config = dict(
    n_layer=15,
    d_model=64,
    n_head=1,
    n_kv_head=1,
    head_dim=64,
    d_mlp=192,
    vocab_size=7229,
    activation='swiglu',
    norm='rmsnorm',
    norm_place='pre',
    norm_eps=1e-05,
    positions='rope',
    rope_base=10000.0,
    rope_fraction=1.0,
    qk_norm=False,
    attn_scale=0.125,
    bias='none',
    tie_embeddings=False,
    parallel_block=False,
    init='normal',
    init_std_qkv=0.0558,
    init_std_o=0.0,
    init_std_up=0.0558,
    init_std_down=0.0,
    optimizer='adamw',
    lr=0.00355,
    beta1=0.9,
    beta2=0.98,
    weight_decay=0.064,
    lr_head=0.00981,
    grad_clip=1.0,
    warmup_steps=308,
    schedule='wsd',
    decay_fraction=0.588,
    decay_shape='linear',
    final_lr_fraction=0.0,
    batch_tokens=[8192, 16384, 32768],
    seq_len=1024,
    doc_mask=False,
    train_tokens=123400000,
    steps=6780,
    dataset='wikipedia_en',
)
Each number is 500 + 50 x the weight over its row's rms, rounded and kept within 0 to 999. Layers, rows and columns count from 0. Numbers have three digits each. The size before them is the row's rms in percent of the matrix's.

# k: layer 7 attention key, 64x64, rms 0.204, rows 54-63, columns 0-63
# q: layer 7 attention query, 64x64, rms 0.215, rows 55-63, columns 0-63
# v: layer 7 attention value, 64x64, rms 0.175, rows 0-63, columns 0-63
# o: layer 7 attention output (transposed), 64x64, rms 0.163, rows 0-63, columns 0-63
# gate: layer 7 MLP gate, 192x64, rms 0.208, rows 0-17, columns 0-63
# up: layer 7 MLP up, 192x64, rms 0.195, rows 0-17, columns 0-63
# down: layer 7 MLP down (transposed), 192x64, rms 0.188, rows 0-16, columns 0-63
k54 112:544579569491496506420422482474378480450519492511522433461460512505457534488474472570548489591539488481512521646536476505488460512360509489490509407490511503498563406496502525506503491374499530
q55 090:508421476582507545510545395536456542469487471456469494459425596435554446440522425491536520521443480448499545519515520441405556551465558573524492538554482479428562540506429421526484464521379513
k55 092:503563441431492559583515430518612548529404481559471506511546422466486528493548554404563446581466491463469430528463522573552483538513469501580523538558440424470506479401500507428509510480561491
q56 104:539632593516494482501434539398431458487489497502546495485461429536546527579445488568587474522466474507503477526483477544515454474437482480466528456509514545578458370469459565442524473412522594
k56 073:483440491552440484592580544578487420557529543588452528523541585528512510522477547463509482354472432493484515457475507484495475512517530464433568455431509572529477579505468506579496517627472465
q57 100:575420500439451509508465543533386478542332478473429552467595527468404497530505502470498533477418497432532467502489537567526505454515511439525551471551555466503504454559459545493510383518510501
k57 098:501476558492563542490558602438545522469406466526515369482413443469550442556504535447523454500554558460511498519443456455419547560476528416413483505552593510487485457502537550486529593481517468
q58 090:510369487537488443510433467518508402492563433513508474526417484504514470424595528537517497518576588437425465532637484478430505528452571501537477581518491484481534548578481481499454564492468462
k58 078:482499490485495533488531423542627635515491537482479572526508428429422428443472529487456513485461519563479513442527534473521508494589459527603515576503473404365552534488543503464539478493517486
q59 095:489488458524523448597561544527568518534565492411455518610518524447484519476509441458495510495506529577484525475482707426499556442526496520530459485577554491420467495473531513514440552475469464
k59 078:553579510560586538541499493438549503515491519452508412461574570529506531498506476562495514545522549524536417594534387518516447499488439453433546523517561477523464487533490443428488529405360553
q60 115:494445492555480539521586430525567500551599449525474575570468497458434458411544477370455422524451493591459571501551475494454531465512479530556484510395491493445496549549549433544520554500516471
k60 108:490485514407595490448443401459485545510518519430494527509512513513520519503425426509587525453541544554603542523440550525513488427515513473543511558585587506535432509498503505493500391414463613
q61 097:559503513525483493531487410484617451576655518568509556455516497436467446518516516495516497457538460552436507505516503504535540548439466563406514615550495448435504536478531481429570528499422549
k61 098:504564454505455509630532535497453587451412553450471485494529543540511533431500485509536537451488513667479536509425485460576469504535510471634579498477414548553512472503524478509477446468507475
q62 091:499534489488507546537419551480554526477479491434387411453577544456445462453448471506450508477539580531488456492483555585545475616498448573521466436535520431528528412540514575422511567474539555
k62 091:556513533477514497594499510469405539510529591435561457514516474508540518515514470515496510499499516424423535563503408413493519469483396381484487584480544510408525433535545485566573408477449450
q63 090:460449490513561542508473453441514470419525476525461470493499519496541455531509550505531582492550572404474478522583476448600480557444542492493506410610569508518531574529450550567379600513474466
k63 077:577486502555422513495509541557553518527571492481517501535520439427463450472570565465452508493404489496476483399467522477453487484574461500581479599496408407408522472535560489453606485545543440
v0 096:507510535492447456477483470472537542466448487555536510622480434479472535534460451420491540515549499559595502492498515474425525502469501437493509600429331521426509472541541482416428540483575441
o0 089:519471581432467533480476525553473499528532537381495540461518454474439483503423530448484499561442517546545488573426576470397492437548470437502564505538436523491513423431573458473513525398552404
v1 100:543468547482591408525529375503502520478434533456535516541481539389444548516401531529441584484448432544492493499473460400512540537556544438494535507432545550546499481451564426485467427491525538
o1 095:592417517470503473479604481549433628566514524420566565505502474433485507532574562540523538546509510536450456498537453439527522482610560484526563494458533569466521491544584438508515481486419538
v2 113:575493499482450507509460503464527544527502451590488509523358479629514487491476514515414505522437507486597484492541561505480405476448453526513545457565449514469491543570476516495461644483445417
o2 115:486548473473430599495441524465527406601511446529498500493548483510466547471389552458504447522403489481561505456468561514390535467432441502500510461575428495491454567452532410541457535448452546
v3 104:589461441535502653488542498501449406515512459561491486417435456492526459463484526506572499493469530563510647506487535565456472491543597513432463483480596576489499515482444443543523483498523531
o3 100:509617497498495578466417462441609484499558507683556505551449458482517476517523473491544558520547518552431521529569428540497500516512501525458503541435528456464491489543520469459500511574386480
v4 109:474504432452489472504557585535496508467573453536481576505434493480528550452504428440566513584554485460430587496517483473485579544478464468558540582493559475489500503477516462470578406500525669
o4 104:498492547559512435542558580467440454449486537560463514566401532560541579491552402522474513594640549480428507542469536531492466460526536490533532541588515421470478452535533491420449514543512515
v5 102:504522519464550518484514530474453478538547427434518421525540437496580372470591514471517550419532552525500513506486556626534484508554545516475517554548560409491512450468510521480433466487508348
o5 103:478460562434528482472453500468576425425548414531508503495501450413511471481538441477535428433478545430537505425513479535592542596562488473450487492423472472574428483422515544546517437488519389
v6 106:466545507431465489524482450484541542492456548509550487524468378415553523526412521475529448569585381484416465499447507414524534541445494500511534635417474503515494436540479525545474448513572509
o6 109:548481514460514509547584523574421484509526599458530513510432450594509505540475531494492424606576485501479503484470546477518422470447554459568524563471553579546439464466538543501389552432502409
v7 091:496546597476538468574438466544580477491507510519455576465517541499470555415427521520465425508556504522477436491570425456556409476491342533537543533462451487537501510439488565468580555505551512
o7 083:533429517527423500519552530513463452506407465456387544469585512477598445470455510550495430500543383590477543533466506597452519479464522569544530523505545570475570556504480527532569418521506518
v8 101:493540483521489453488478464552462442559561473322577400468568602540438488465551464522508563495481485547551483502435528543463507471572516481502456511491418556544480456473475476489545394452438474
o8 108:459521539589466407518477527474487477461455524419617431456543566484474455517537485532499522417437524443471455517556481535530446457615472452515479445410483618507508476556501517516584446423483472
v9 113:503459460496447448501529581526471511494538524373572498380484532568457462584624479596510582524434504530531538501378534595473489469460513481509485505531495476549486530540514476527551511505506590
o9 109:440524451478496384491511495481475472478529563515606405432483625579474504421549428522470582491425443394519511510543530529495434464455461524500512444477457462541535537514498429463469479448445558
v10 086:486509546514593445484460444533425560470557480443519581622561450467446493518534472557544487487557509420494448498531428491434561544536451461452519513441475616538519482493585458492551396545476535
o10 083:515451516537588443507590478533597564456534487397558536561556444465521473504580451609501527495528495515516430587479528477512580457568553587539502505574521505491550464508532516489507396554500439
v11 107:464430532504521378532585541542497493461516524463522466508559590517468595533423535635495550446383484471542475499481442538504506456536574422464484504514477477510510558389445500452510472484438501
o11 104:498431617479486404520516425460462542489503497483548458507534566460440502504499519514494574438446476431508572536481428394558553468541537520479555498500559548482539554499498429439627466495454605
v12 081:562439472450496517496523537508491503453497534446474511375504505526471540536514528445418545510498454484571405512473532462552552479571506492437480384487540534500479544462552432552416583503343448
o12 081:457496425513573553563552479517505573478507506581530554513560478477434590503535537430450490504449441531483424528547420439551506493525469499438445440455426597506499572518557517528482471630443561
v13 087:512545549514404514616441507526551434480488461408544491545546477549471451500569509518527445505531583504544457491508554522490493522428408473478408503452498489445526368453498499500598531518578589
o13 093:491526499489436381488432501600492521463538456415468480452466537583494431442454465533504439454512439478544511464490561578403479498428472489510507593460429470457477435535450580468551424430485462
v14 100:533489466495554603500467455453439471590584563612430486373489489446516560550454513489440458504464505461477447510563499418524441463549535562509467464538489536435501565573458511504488492495394462
o14 101:544531476540590625546495457407498460551493551624529530456542445491518500570503559459453482506497507508449480563516441450498523565457519499471417473518533573426490525550442502548543496623569558
v15 100:512464446472550449519526506465455554484532496460455503498467491447574400460513584532453487489525581570546489505528477517508464501494422499550508518582568407501487433423522523318422425498540541
o15 098:518410576457539420436466573513488446485515479465428568394482478510568488527535492507602448439566427454541537410487475550533504557460555384433498471567484430484442515507510458476471448490516526
v16 107:508446534457557427560455559497546507521509544459420435524488462565524526644502420543535450449554511404418491493505489422551493474421442549563525484501546410476511515557504508435425577520512500
o16 113:472446459448567547544546448469418566564456466438425502460462428515545528516460401448492410465473499405512505466411540484498482498390523511543466454513513423498521493475393470455444442442528559
v17 104:419471576541426480544477505529479459545511483512378575493553495538506624481428468442479589543512470427552415504437547571522542534463543511368438464565520522464497529501523505532446509524482543
o17 116:486527483505576445526483494510638509442534522480465483514504528543375572585444521510384452537478466471498529474525527512552546541423472522436591544484512442455533497487497595418556565551568517
v18 089:584466497496469486508553509579415513520486409492614487575465461509529516562512479464467489490424475451526553493434546507431520439484563421518459590521476436390537451614498450500510548466454569
o18 090:584509519472514459503448465560415444554571478498591424517461468528468521458483475451468467578435559423524560526424519454429526406537460438425504538523421461483452472532511419513563484390488503
v19 088:510553517471496489585442468483533500453477421568563549623488493519463467559545470459549466529536505506409567493489435473437573505480523442591543600478486486542471446391535520501591460494598492
o19 083:528434506435462470507519508480468490514463460462515515584451602566521440487501422553554489556559584590476498500511538513404473446588565471626474545518468479523456438436494445477465453393505454
v20 097:535470524525492463544491501589508483410509458412461540591532461502471471489564395481599448484571514566524559498506466555387505532541440523451455454399468597500506421453489478473484487521534584
o20 094:488519519472549428500468545583568597415496493400473506532520415477548495503570416497539531450497462606481499581481525587449480423546457549521511501495517471460521440504504526434545410541426414
v21 101:520506512459551502473454498577483535546481479567450539619529519557431496546469410487468436488429474500486476491592416443468483428504444517501490384379395514478537530493442512443473590512491486
o21 102:505515478441502514555471486541459522556461444450447514524582428408523492526516490465502487526467551555512430676445512475429545439477507558502414439553570529457602564481472462554553461487497551
v22 117:538477512509473443473466551587506509476463511348587468418452478591427488532554455422498523518567465560522555499407564568535456473533439441476543522444463436524509489486579449534483571514510534
o22 116:400480470496492451549556514573506525494498471495581468480514469466529506378495475436458490566450451520470488572499531586503452419581446505438536400427409540585575474496522492525463434457429481
v23 110:466474419457407383447521506522429550531513504580493522539550519465508477422371537543444451461458407498553443505528492485448558464493469502472521559565418477517516498494498448420450394505474549
o23 105:531429613517531394593437561531460411533554601459480512495556495489461492564508546521475476477544466441565483509491514455586546461480477476386460476586553498488562491528561429471459558511515533
v24 094:452619513528563571463432433498471493564503473550456457620534507494535436392420479501510375462510499459525480504558522477474550469527508512470437476467480533391530540502420518489487465478446410
o24 089:488571577574515555505435466502569472504486479514452525560561434402518440564478525517520441453493573524570463548418524442549590507526507423499442571451538524447509509511418603565558540456490460
v25 111:584377448376417422505489505426507517481482513525516448506556514431516450566514452529442533445437468567498546509483514527450430518490574483497452464474504481497516450603419485554511601529429509
o25 116:580523537318534496522439470552373561499595563507526478502540503497520514497525518428491572466457470448517473413532513490477481534420456563439402479526472522504468553485506489487522516593458491
v26 100:399625486516497538492579547517531504559588470517503483535448544553564487482462526550534543538515466457428572502471428535533566486442480520546405476479590487487499513369503443562451442475574510
o26 101:381555522538412447469544581515538500532496516550485413534378567507451487544519439509508511503553551436491511479498418486566521513418508415592494580453591423465484527479482518523448500435503508
v27 103:516465459411520499550479538462534485526574427490345507542410602567497503471514374428458497521501557408504551502553482530537483520506458481492494450448548448449512480440508447461433519507412498
o27 101:428554580445579497579516531462487503469500445541382555609505491426514573515555486424501453497508523447474435506493462579475567528419489499478472429521445469394513528475464509476497399568514529
v28 087:494412477505469525576482494376557461502459474476472500461496448507550522552594424497608542462502521508493570518506528482528462549521588609432429516495562534539466458556432472462433416537442443
o28 090:482542479462563575593437516377549570470545555482513531489483485507461539574561497448556532450514521440459566452537504503523444623458548521504490514465508441496492439524498551429451500600450390
v29 100:487565552462634521569487512537512483528538497519539476612440461426465556431497459506495412448518470463451511505518517453542611512495424477470442584470610440457522496526551395546510469513504469
o29 100:549428553543529457574614508509503531520573525550508531559468411433512534418515483507526440501537548470508462445428493489492583518511518492507464655408485418474538482551476577516507425442496457
v30 095:457491547612531485575466522478531507469510529469391476518467433592497561574483486454528408494554525428526476480541502467585440552438427522514585482572510481573468484514584509468403571483541461
o30 102:438475414569517565463546533491542553542460410422438517475452454533474530476378503499550403468539506508509554451485546534475476485476469521561581448502449447533445468468444432420475504404588536
v31 102:468516517444565396477457538426522523481571472464539551522430447497476521447527443508517584538546561493542393504519608475412553522478397515506573505508525581498496535540550472473605445534431515
o31 101:474436514534497472499568542439550458444486523467557598477583539498491603500470450564454510495507457405542390486442636505442498505511508546507554520585453491493468477544565570493435504553432462
v32 089:506502507517564524477570408514404537458502496394534478531590447363523516485611579489508527470494537525485485492468437533478486525543574471509519601510456526502504445422549543474430452459571435
o32 084:592420534517549484411524474538489472420530441412519488449503441479454427496576510544529539484473509528462534509473412506513503498603556458518558488458520531534388466421564462515563469425579416
v33 094:583435504509444459511422441496460455505420531397530492417553585564438541537524471468481557450528560492504501496488521477476408513554457456518560470478430427542498400451518438430585448496550552
o33 094:468454481504472451531423454528426505552443471372536536449504543489522440450528495513475532493503473507447488461539505579454467483582531529430501368466453601479540416571485465498531364541523502
v34 086:486562464523525591541438417505486467536577452425468473489548569460483606415477504432468449568545480442506407488533546413482516507500480488537470473503512566531473421437571462509517396439434543
o34 084:534549478677506487497529544529457503519460471468509504481496539560429501570487539566502448462577516465456452473514475548475416425536513412537507502436475574457385436570491555489566503464584503
v35 103:444512500541490475470465574531515449571581500424484318573566545516490550445546465628504483482494542453506459489515492511472472454428436550476401428497564520555519457487470463501549507488521543
o35 103:478520519579441434479434527512509577492511474430493386461508508495495478495461463534493506389525480332534469431474477545479476471389482509537471544467566453470507519559433549456554494398551521
v36 091:468445529467525411592445460424566526494507554484492496485533525493504593553623518500476494524469490417442461505495454425601534538468564493518466550556556478541484514609542611485552481529432454
o36 091:601452472492586497571564500385432535478527488448470473493516569598478583481507542510508476484460484435475533396503523440539488598462597513579450547558474482529472513495434569461500491512584510
v37 108:485494528604479480536581537611499476403489516533449483418486428479502453547510568510545410430473507530516531494536379528619504556518521573516488502567456552521481478464457574453419520493549471
o37 107:482480438531491496471468539518532528438460476514450472490439398508544459452479466479597445434474504661483659511539420460548491570537439531566538487555516477502492463494497415439507503471527536
v38 083:491467525430504502439523502528509607483491516469480638451520518546531473536506475478434493506542502442528410519529431528512526465548434469435486416427477489404543591441520497480403561571409439
o38 094:423483500439580508526541463542527489482522495534468546548585454459504529522571494446449496521451429541527473613462469463550580525473521509422456463560497540481610582463519540587473438636473487
v39 091:495534476529532572568590501564512458498534438554520490572433450386412561437559442423409461546471482562532551492527530530465507467484429484505378484498505526512473429484567440543481503443440484
o39 094:565535511564459443493527622533525525529498521554548485488469486446445539444528567490538459487562510534437489490482483514382463431498393436522482575455422418480419482520536507484608485417566487
v40 129:465550531432499503484473475573461586508403546532610580472546372476533485530496504570539504512533407483392437500459463486490570460475534570452529554447443549519533539477483516544485490542587447
o40 136:531431412445501486559525458552511441524533553508549492511519467522487449518558456509452471580494474516512514610452537418557517473475572558523474536490625562565570527428566514586422530470448415
v41 105:496545462491494552551416431401544507462491461490471493618513485543527421577582425476569530476521559578485571503520493512397526532539552550488460486469437579462484382522453509538497464490509424
o41 099:496571514411536575524426515492544548475497520422482507486465541533518475586547456459549561395462585571544471496550544515437488523562496491564462502469465504481386429450478507517505462449484350
v42 091:580508442491528478402590525587432525571551531472532479429401515586524477458495513546432502468495451439499548505461492556443511387521406507498497503492481427443512522422502404523413467474487509
o42 090:437489548564500442532492514514539399568470531588546460527476452449483503459560469433451496519457452452472469535447401499533558414484486434412456446474528500480553535520494389590424414483448532
v43 094:500503435505569494435505554440530529420466506425544457502467484538558421508545525550615490449555626545457557500549486496496497493510436536586641503469498468517500503475439546412565466518560526
o43 095:417466508495435580457484474465450490470425452455461568476464497485651482479521387525593569447538493498547520533443513532503470502571566515519529427571508507562479469502473457511384461479424473
v44 098:497438583427534425555491612516543472489577533455538475443449529491410585574482478575440570519480526538502409499486535481560445483481470461540519472486514455603508512535514536507598585538434532
o44 093:529401484428437451530651495490421557482486501533578487458562535497553564434443514534441495493471451412515472488532520500434459504433500568531486423512485549517551558543501525461562434557472594
v45 111:468575533450585513429524478524492589481468515543535605511425432475546397512526489578530479487514493469382495508515391488456544468504471556530510491446496525456518561369435520498494487536561423
o45 109:451449488437513504495537475514543451498453515552503545559530457455562463501609436501503525552499512563515508581428464430506566525480585503568444511544620491486548570440512491625405476520423454
v46 115:474504489459469539561540522452540486486524532454477522500427489515461611551458469462490503605512481430526501506437597466589608510475487387461444531420534461441506524595584468545486555516419531
o46 117:475560524490538531572645494515469547477573553560510554543420517568432616475464565470441493581493469453495450566499551455502478498443476438483534551451384486475515494517499600444496478492500537
v47 098:557548491520536532470383429499480508545481486523505513614471510568519412492491384488520459492534513474454576501461548538333505433520508442490514501435442490415523503557480476570575487497515561
o47 088:505580554471566511503430432512575464558457507510522468596509513477588429508520440494441545568468550536522434573445589526438562371541500488471477490464494493484512467512397480577499459463439435
v48 085:533478567543539484590508442602456511468421490425512534485579497518475496579589492442486463437489504493475521500432426553571486524533618434475462540506411433495492412544525568529416486504520448
o48 080:568491457434592409508528440555497508458493446420502452497478473493520459453569511466517451517402547607470602483512472489556535504569522500472497474415458528531502449459450470516587398495584422
v49 111:463496585465499436494523538517581548411418549566447604540473425448557520453410546437491491474569462547470495508485459531504529507493465507440500503508554420418517560414488549478445592535568450
o49 109:491411538396544498489532503557554505462513514519394548533527450462512558471485499418474479556502407620526571481423504462528574556476523506437547574519564427508525555413538568510472531563463479
v50 093:488496625509461440453390481531461495541454547517493568530562547572430583543423458507519517482479429383459410495488527440512513515503551453430570468486477483494538583559524511542560555547525542
o50 095:492471437497536499557525382515500530533515450455512496571564501500477503493443521540360515593438542510518451555491580465519560484531533638482529459506572539485644489507470549515502542537512558
v51 085:470483497505482436502548534521599521317537583422456486499375551475481484493432450534564440474566481541493575510443434542490515524534534523575546533480543545536474542420475534510518544518500538
o51 090:450436542478509556490608519526505566390444566539477511620495526506597540459509469503518579466501441603495568529509457505503455457556485474575526448515527505488526500483491469424419524508369524
v52 097:525589438437583525463549462510515498580604466469487495464436581491583427451463564493496517550534489510447445500557471434499606477505429581563518505472550532436504475413519491477419416468476505
o52 097:490513533595460502472554570492433411504444473546467507474457491522508502645561449473529418477512511464487379507509401509548507490505548390552471509501546547424475509518521491611417470487460506
v53 113:604446474444569535512500590509512462454447541481525398415421434535478517613523550537536448464451540500493579493540525402589465460490505516541558508443533422502520510547534501476519609519495515
o53 115:517486424461473612544523410471365553559507426587502530463466411491578529401450472428555484520479488474511495554482470477461444478487550545491484462482457513519509476533480419479454426457427572
v54 108:427513517475456427513590575521594505422543549458500489490439582507503505522430510509511574482456424601526513513428478561513566500528572513536450465516483484438474565456400567514414551476426447
o54 108:437490564433466482508586548503461520411449591542502456516494571498465580535503510410489555447379501555543556515503454412542477549543449424529529480473536527485488571446512519486515570495385558
v55 096:522483521512542440538514543524552529444435550508546518508425467469419563577461541463479481475550413547463502491508494405558534516477412481498561511481550443543506484511641398540454630511559491
o55 095:487395417498474536529633509585415624596525480485512529476462436485490535402438521448519475547528474565489463470489504491454501449546459550513532503472451433551552466497553436523429480441474536
v56 090:563422524434505500554447524432483469516438544498535436516557514492462510569526455585468516406473544454430538510473525537503435476506523452469465484433552357540543482574464446535645510560501507
o56 097:556476528367511483556473387500468568527563535504525514543507533452567485393532489503468548496539484410503490459508516499491546561432536582429412506444508486520561514520406540475537394587487491
v57 094:448597525539459569566494404494460506494571430543491603562534491469535510457451566505497452519489506447591392497535499494469572527488519488464426590562459588445494465428516490457484402469498481
o57 089:529504554585501457476476530533583395478561511483487523507496541586374439593473535588513432471531518515561538507504518452494543510510517410531560618519468489427430456512539515479573505471569448
v58 096:583503539552536496595476518571604448473581508484429434538437484464470521512492450460506405487490449581461559482492524526464370464485482503557491453535529463549464454510525534541493648440487480
o58 102:548526484510512530443519565507473545546433441524495438488495477508542520432422505442544450449493491572456535452504515566391433415499407492567513476415509440519388509488453445465601498396505544
v59 076:466562507396498511420488473439534529554504519473522518477491466457588463436446498461539614631535469500427466519400548528462505476475551483468509564390516518440503561501437575569528458539527470
o59 083:498543558418519501489546485493539428408505565546519522535540547526499514567521509476430534635511465459472457551490523496537478522439575458500507547468592587522485562448517608572434575544442422
v60 105:502480517527426550459512491440506529435449506545484534434479460588549439508443521450526393480569569400482537517483514574543430450514548396527530500481473397455506553405467544512481546543500400
o60 102:382514537421524566500488423505568456482486457607481582621517511496534450440451517474472509555504456567493588560465482482552537520473517443422473446513471517535505502443426508513418484609492459
v61 102:453485595463414387551418527459540510450489488511463517648557424424524530504461463472498494463503435525536450496498589539476525560443532462412472555543489450475521434576516567472503543530518463
o61 103:572462577404551439521483511552507528449596508421459513504529483533457547500420525495469442486489472483596540415471633485489516551467469532474539559508496420528451456440517588428561554459537454
v62 105:481513578532540607556497497484519502429491543513489549409478462489436616576556515470488467526492563369470473494497483466638474567487535428551477452484545493506500544504570517565563577512480459
o62 101:488520356527504571472630418506492571503491442582504542560469507518470520365470532538477512563509516556451540524496491440457488565493528533581520506487435518489462506494462561475540451584582545
v63 123:464541479532452375429553491540476547540570556429501427544476566497564452423504506514513526523576380515482517500401517541468567488494507471510506532574556442489515493495559491536371444468540564
o63 122:461464591578534394446533587530492472485521529478509384487433495532491515534537501473449494479456472433517479424493501527647507438524450393495528476455561432532490469474504499513418569409499507
gate0 096:495485558536507562445588535516476603524439456484490486485553460428457445459484564468431494474462460501458559496485484557491481497529433404522507541601446512536503491456423438472510319482460448
up0 106:458475470521372517501498413518416576555670526456515554526510437479545473452476516475428489590491504520502476497445531509511483388508527560433491528468505531552501483554536451515490421574463442
down0 106:478576568552510482422539452572505615486526443459401499490502419421487476452534503421545495568427474530448498514505373500461593463548504482487472531539440517468517489513503541450423425453510430
gate1 093:492395432455503498545519532494562448503455512505419538415468586446513537487607518575504481533465470498504486515570455448532437501526489519450473404424537552531493552493630437504511544445440404
up1 099:398534520521401530491548504542544559539521518469535449492504505488515546527447432477475440595581473515555482564480591530443548449395583485512548609456462481443503452475511475390536559524543516
down1 095:493478538579521492492390470557461540481539504570485477543532502575476440556417521546441527392501443457489524467394528513552495500525463441544534533580567447624509463554501512498545502500545619
gate2 092:492421418513502488543515449640527449457592501489510609606493519561512434454582566494522480543460511491484498520493600534500587478499507520452499562467523539505584532485519528498519473515366471
up2 099:540531512509508649538414482541515459533586479501561559460492541489469502444444424465535410446513433438514524491546484451550598592477444487487525462490382506472456548448523478484512544478488599
down2 100:532494555576491440421518509548462504504482514446620470521490381466406453486512430503569559495544455507462391382473487511458530518523472486457565446513555504503391449459445487566504487546452503
gate3 108:512449465608519473465605507532470543567486525457515496458525531523514434458590521596465482518540467595612528490442466499490555512534524550443457530513487500475510553404527523546442611484521382
up3 105:542492559538520504459548545500447486492498518443558496475540484465528519489571473552545372565581451552623487522484482494525609579404467511390511504501522495490528565428525546530408568464472458
down3 100:428491521579496577469428396511507491478543542524512405465584542465477547534466439497538426495498485445459419655524524496537494504445427499484512483527506505538494484551471551505613541385481515
gate4 089:422489479449566487542494544526573523453442602406390520441534539519486571547587425474471437478434521559465480527504446567474443384503418464559528451481550449463427486517508498482536464502508501
up4 088:520575525492546511505547464494542475509453510394506484505473517465434540587527476435518553521415564554464397563554439515461467494532613612550513490556489564423498410445532495517445590493497520
down4 089:539508504495524599552570502440509519475476464590460482592554479485502513475443479558459447464473501570509491597463522441478684548494531481478536442592491508500550512497467542466426479529595442
gate5 105:458478499501455537533523417526580547519566429432424538555497569452443432566462496513473517433540519560460536583404486534504514509491529557601528539458429464581504503446494425458523555515613467
up5 096:526505573556417517468483449537563526475614474429477498499528473517525488546463458419543495456558503497415534513439486487564487509433529489659555456415443484579478490468479489419558542499576556
down5 091:530536578496581530419528498450472432477501508521492421447465438539494598497530537521558461613500514471503444501614505467482474524459426440414538451514572512460424410518485529569476515449403490
gate6 103:526350530458492515495403509572514464516444507506429496563485550459446464483545491523521540422565510488427553533419527562477555529523454502467551507620546388486519561534497469532468587549464462
up6 097:565513541489476478433521453466501442433455506560567541416441457501519556401555599487410499571420500492511465493562428506503545530527528478494396538442434615562504465472475498502435433492529457
down6 094:506418528463443577566531524556556448531424520484464469560515537483457502513452507504500464515463502492445515298470555479471522439559560453519544524561552477482446549551544540527477486616491428
gate7 140:504430426487451473485523463481512528559535432497497549443514474539462427461456484474511471512468550605507562533492495400459525400621505587518520490570478583478478588473582547593584488520470479
up7 114:506471468478483388490557454525540597523606498518544540544449472527494493432429513453548562574368502569559501493526514498535565502490555583497516529550491540435510522457516602565555501514401482
down7 110:522541572519479518504495517552447353489548528449514518469513472489386570595559449505439543576541515571506443580526551503463458480485473486530526543563528578528483496501630589514451526509522449
gate8 097:492479406588459566542513503468444513552508539522533443430522454530539510511373531504556520525571566506449624498462502460404461516498581514542492514434552555521416445444533499403476511522462557
up8 101:526520506539483625471449437510521606470555521532502516459487500494430562444512455427518394553479454480507601472499488496450462552471538501486571588522535377486479501465491539385519418534474549
down8 105:517474548408569443520576571490496457531486534445494507489522475535504434576541598475493624407511530558476490513521477539557547446473498456516410485620510525438514534506507535595466581499579468
gate9 064:474564487494531441559537519486473605487496452586463499552492537523580403403542449514518504472589497535453511505489415535474401495458524482405527472483503455503569490596420459480444425457414499
up9 070:448475606521451435468422437442511439530428475550498494513551511553562506515415501532578403432467450415550477454450379536497509497548508498509469397470537462415486508520498512537435462443463481
down9 066:519503506387562601498498470474468522406511543485516468558491441517369477504488579530527491521462474490534555406414542447449514523491407505519525565499507468484436477458523608439457544436535581
gate10 119:547544503555373593601537567513469576533452517430437476516421538511474483567494483526576499434491555410448471435482485503494494419570434442470502457530476457544467527535587421467498513489545500
up10 121:438479460578550485417520556523420496544555575455484401448574445544401492488447506485456413523536406554505514484551489557474492507447483516616408525482492558537484480459472410525482504492570528
down10 131:440542461493484508532552417597411492516494418517520475506464465537468513490536506454557480525433576457542486308491523487472515439607543542524542485469501474517433508512528490453431436422459555
gate11 096:529525520604551460502579526491462533504450483436363492519483505515419538536460484517513536440437527542513510505381576458459489509520444465516447519519483421442327536430448500512531495503535526
up11 097:510492633542445470465443577383481490406475575407479524545513555528482530564481512514546533532478547500487526476410531421495561508418555426430517580527536470441511490460525477525569565531488471
down11 102:443532502476480452447429478539518467514520569527485461579519480513500526568541486552550540518408536512531505564588534502410539518312494526512545518583519534553509399530523514412486525471442559
gate12 093:419448576520378505550521464526465544475497404446507530480443569511504531398403458525466522520551422443562472509593528604441544470536514528529506478516434547425492483562458580491512487531495537
up12 087:400459566545391507538526512507518525478506489457533560475470529507494546395407482525518540473538416463560462457616502587433532453545559543551499445533455548416478482605449539496464516535470536
down12 089:425493487534503560443486527459482512442454499491520456471493524511415512551438431485571425516537502515543515714569520482435506563423481444527571467514484506516519435545554547449527530417483526
gate13 060:471444512456568593497559450445412621463425493494513537503597468530493517405542493453564564547549523570509473516480558470408474489515491531448543461528527489571475506456591453491424456518415522
up13 067:454550546502516586528505480451603472469495479639482594549545497526511382386526477527528481533445500483484559522566380493474494487518536561470461490428551514505456458519565502437522448568511536
down13 064:623494593386541491450536541421506553491524462475487516450558436535491460510544475531475459534568488438569524481498574408481506433530564546438481509492630499423490466505542469557494542477459431
gate14 112:509543436581444525490487557502498459530420487411518455462432551538436477583454509488549477457535553509472583571532493542526513459480501489556546546557440367549441437481501492420508530480611585
up14 111:546548498399541478540442472461525524581613528534525554603508547464527550495431496494514501550509524544505558485457457401432530411507434488493588533515529526491457453477443495395555492470383500
down14 118:418448514523443524469532567442511476432397463471423496460520481479573452509538501581511490394423462495494434512499549597467489584536576543518417475528507536464494475506485525571482521467646521
gate15 061:431449513497375412508476502478461417522490491579467480596525496525470463580569530511365479472483491503497470507514588450464450444529482440487484450465514586515507558531518494479344514533469486
up15 062:435577478499488384515478578601439507503473467563552451417502544544427556476504522384510573544449503474463404471495511587489429483411422545492440459474531552431496482538480526513518466489507506
down15 062:514539553438469524522526462463478464506524460463509446525486511498492508560517404619464530540502503468492496536450551489500514469455436578511484500595471471534352609414416496492480615430443544
gate16 099:408538499534533508516521484554522563495576437469367578516552512409481431553503596542463515536434504489470533442519488552495475473517513499511578542522433476497537558480427479520525446500656563
up16 103:558534540467620557463513444570493491447465494471453560509530516487571446594482466560545453577558516486535481492557475529521426537406556445536591453562481488591545490425472557503520452461550576
down16 109:473438527519484496434463484446359448501491550571481424489442486493527508461498440550593467589492550486499487582496545532514464533456548510475594487527650525554494474540520443508463595480431541
gate17 099:542525526555436409566483544439568554440452462465480505410460512410473531535499521549525410423443463490548547509551483407380435464469503533439468513560462503505456597513418515533534485501521456
up17 101:584409542467472487422494551530435488459441590484526407490460475509612504454509464451604601512484443491547507505544459521481465560580445488473506618454441531457500480460516474515422452500500448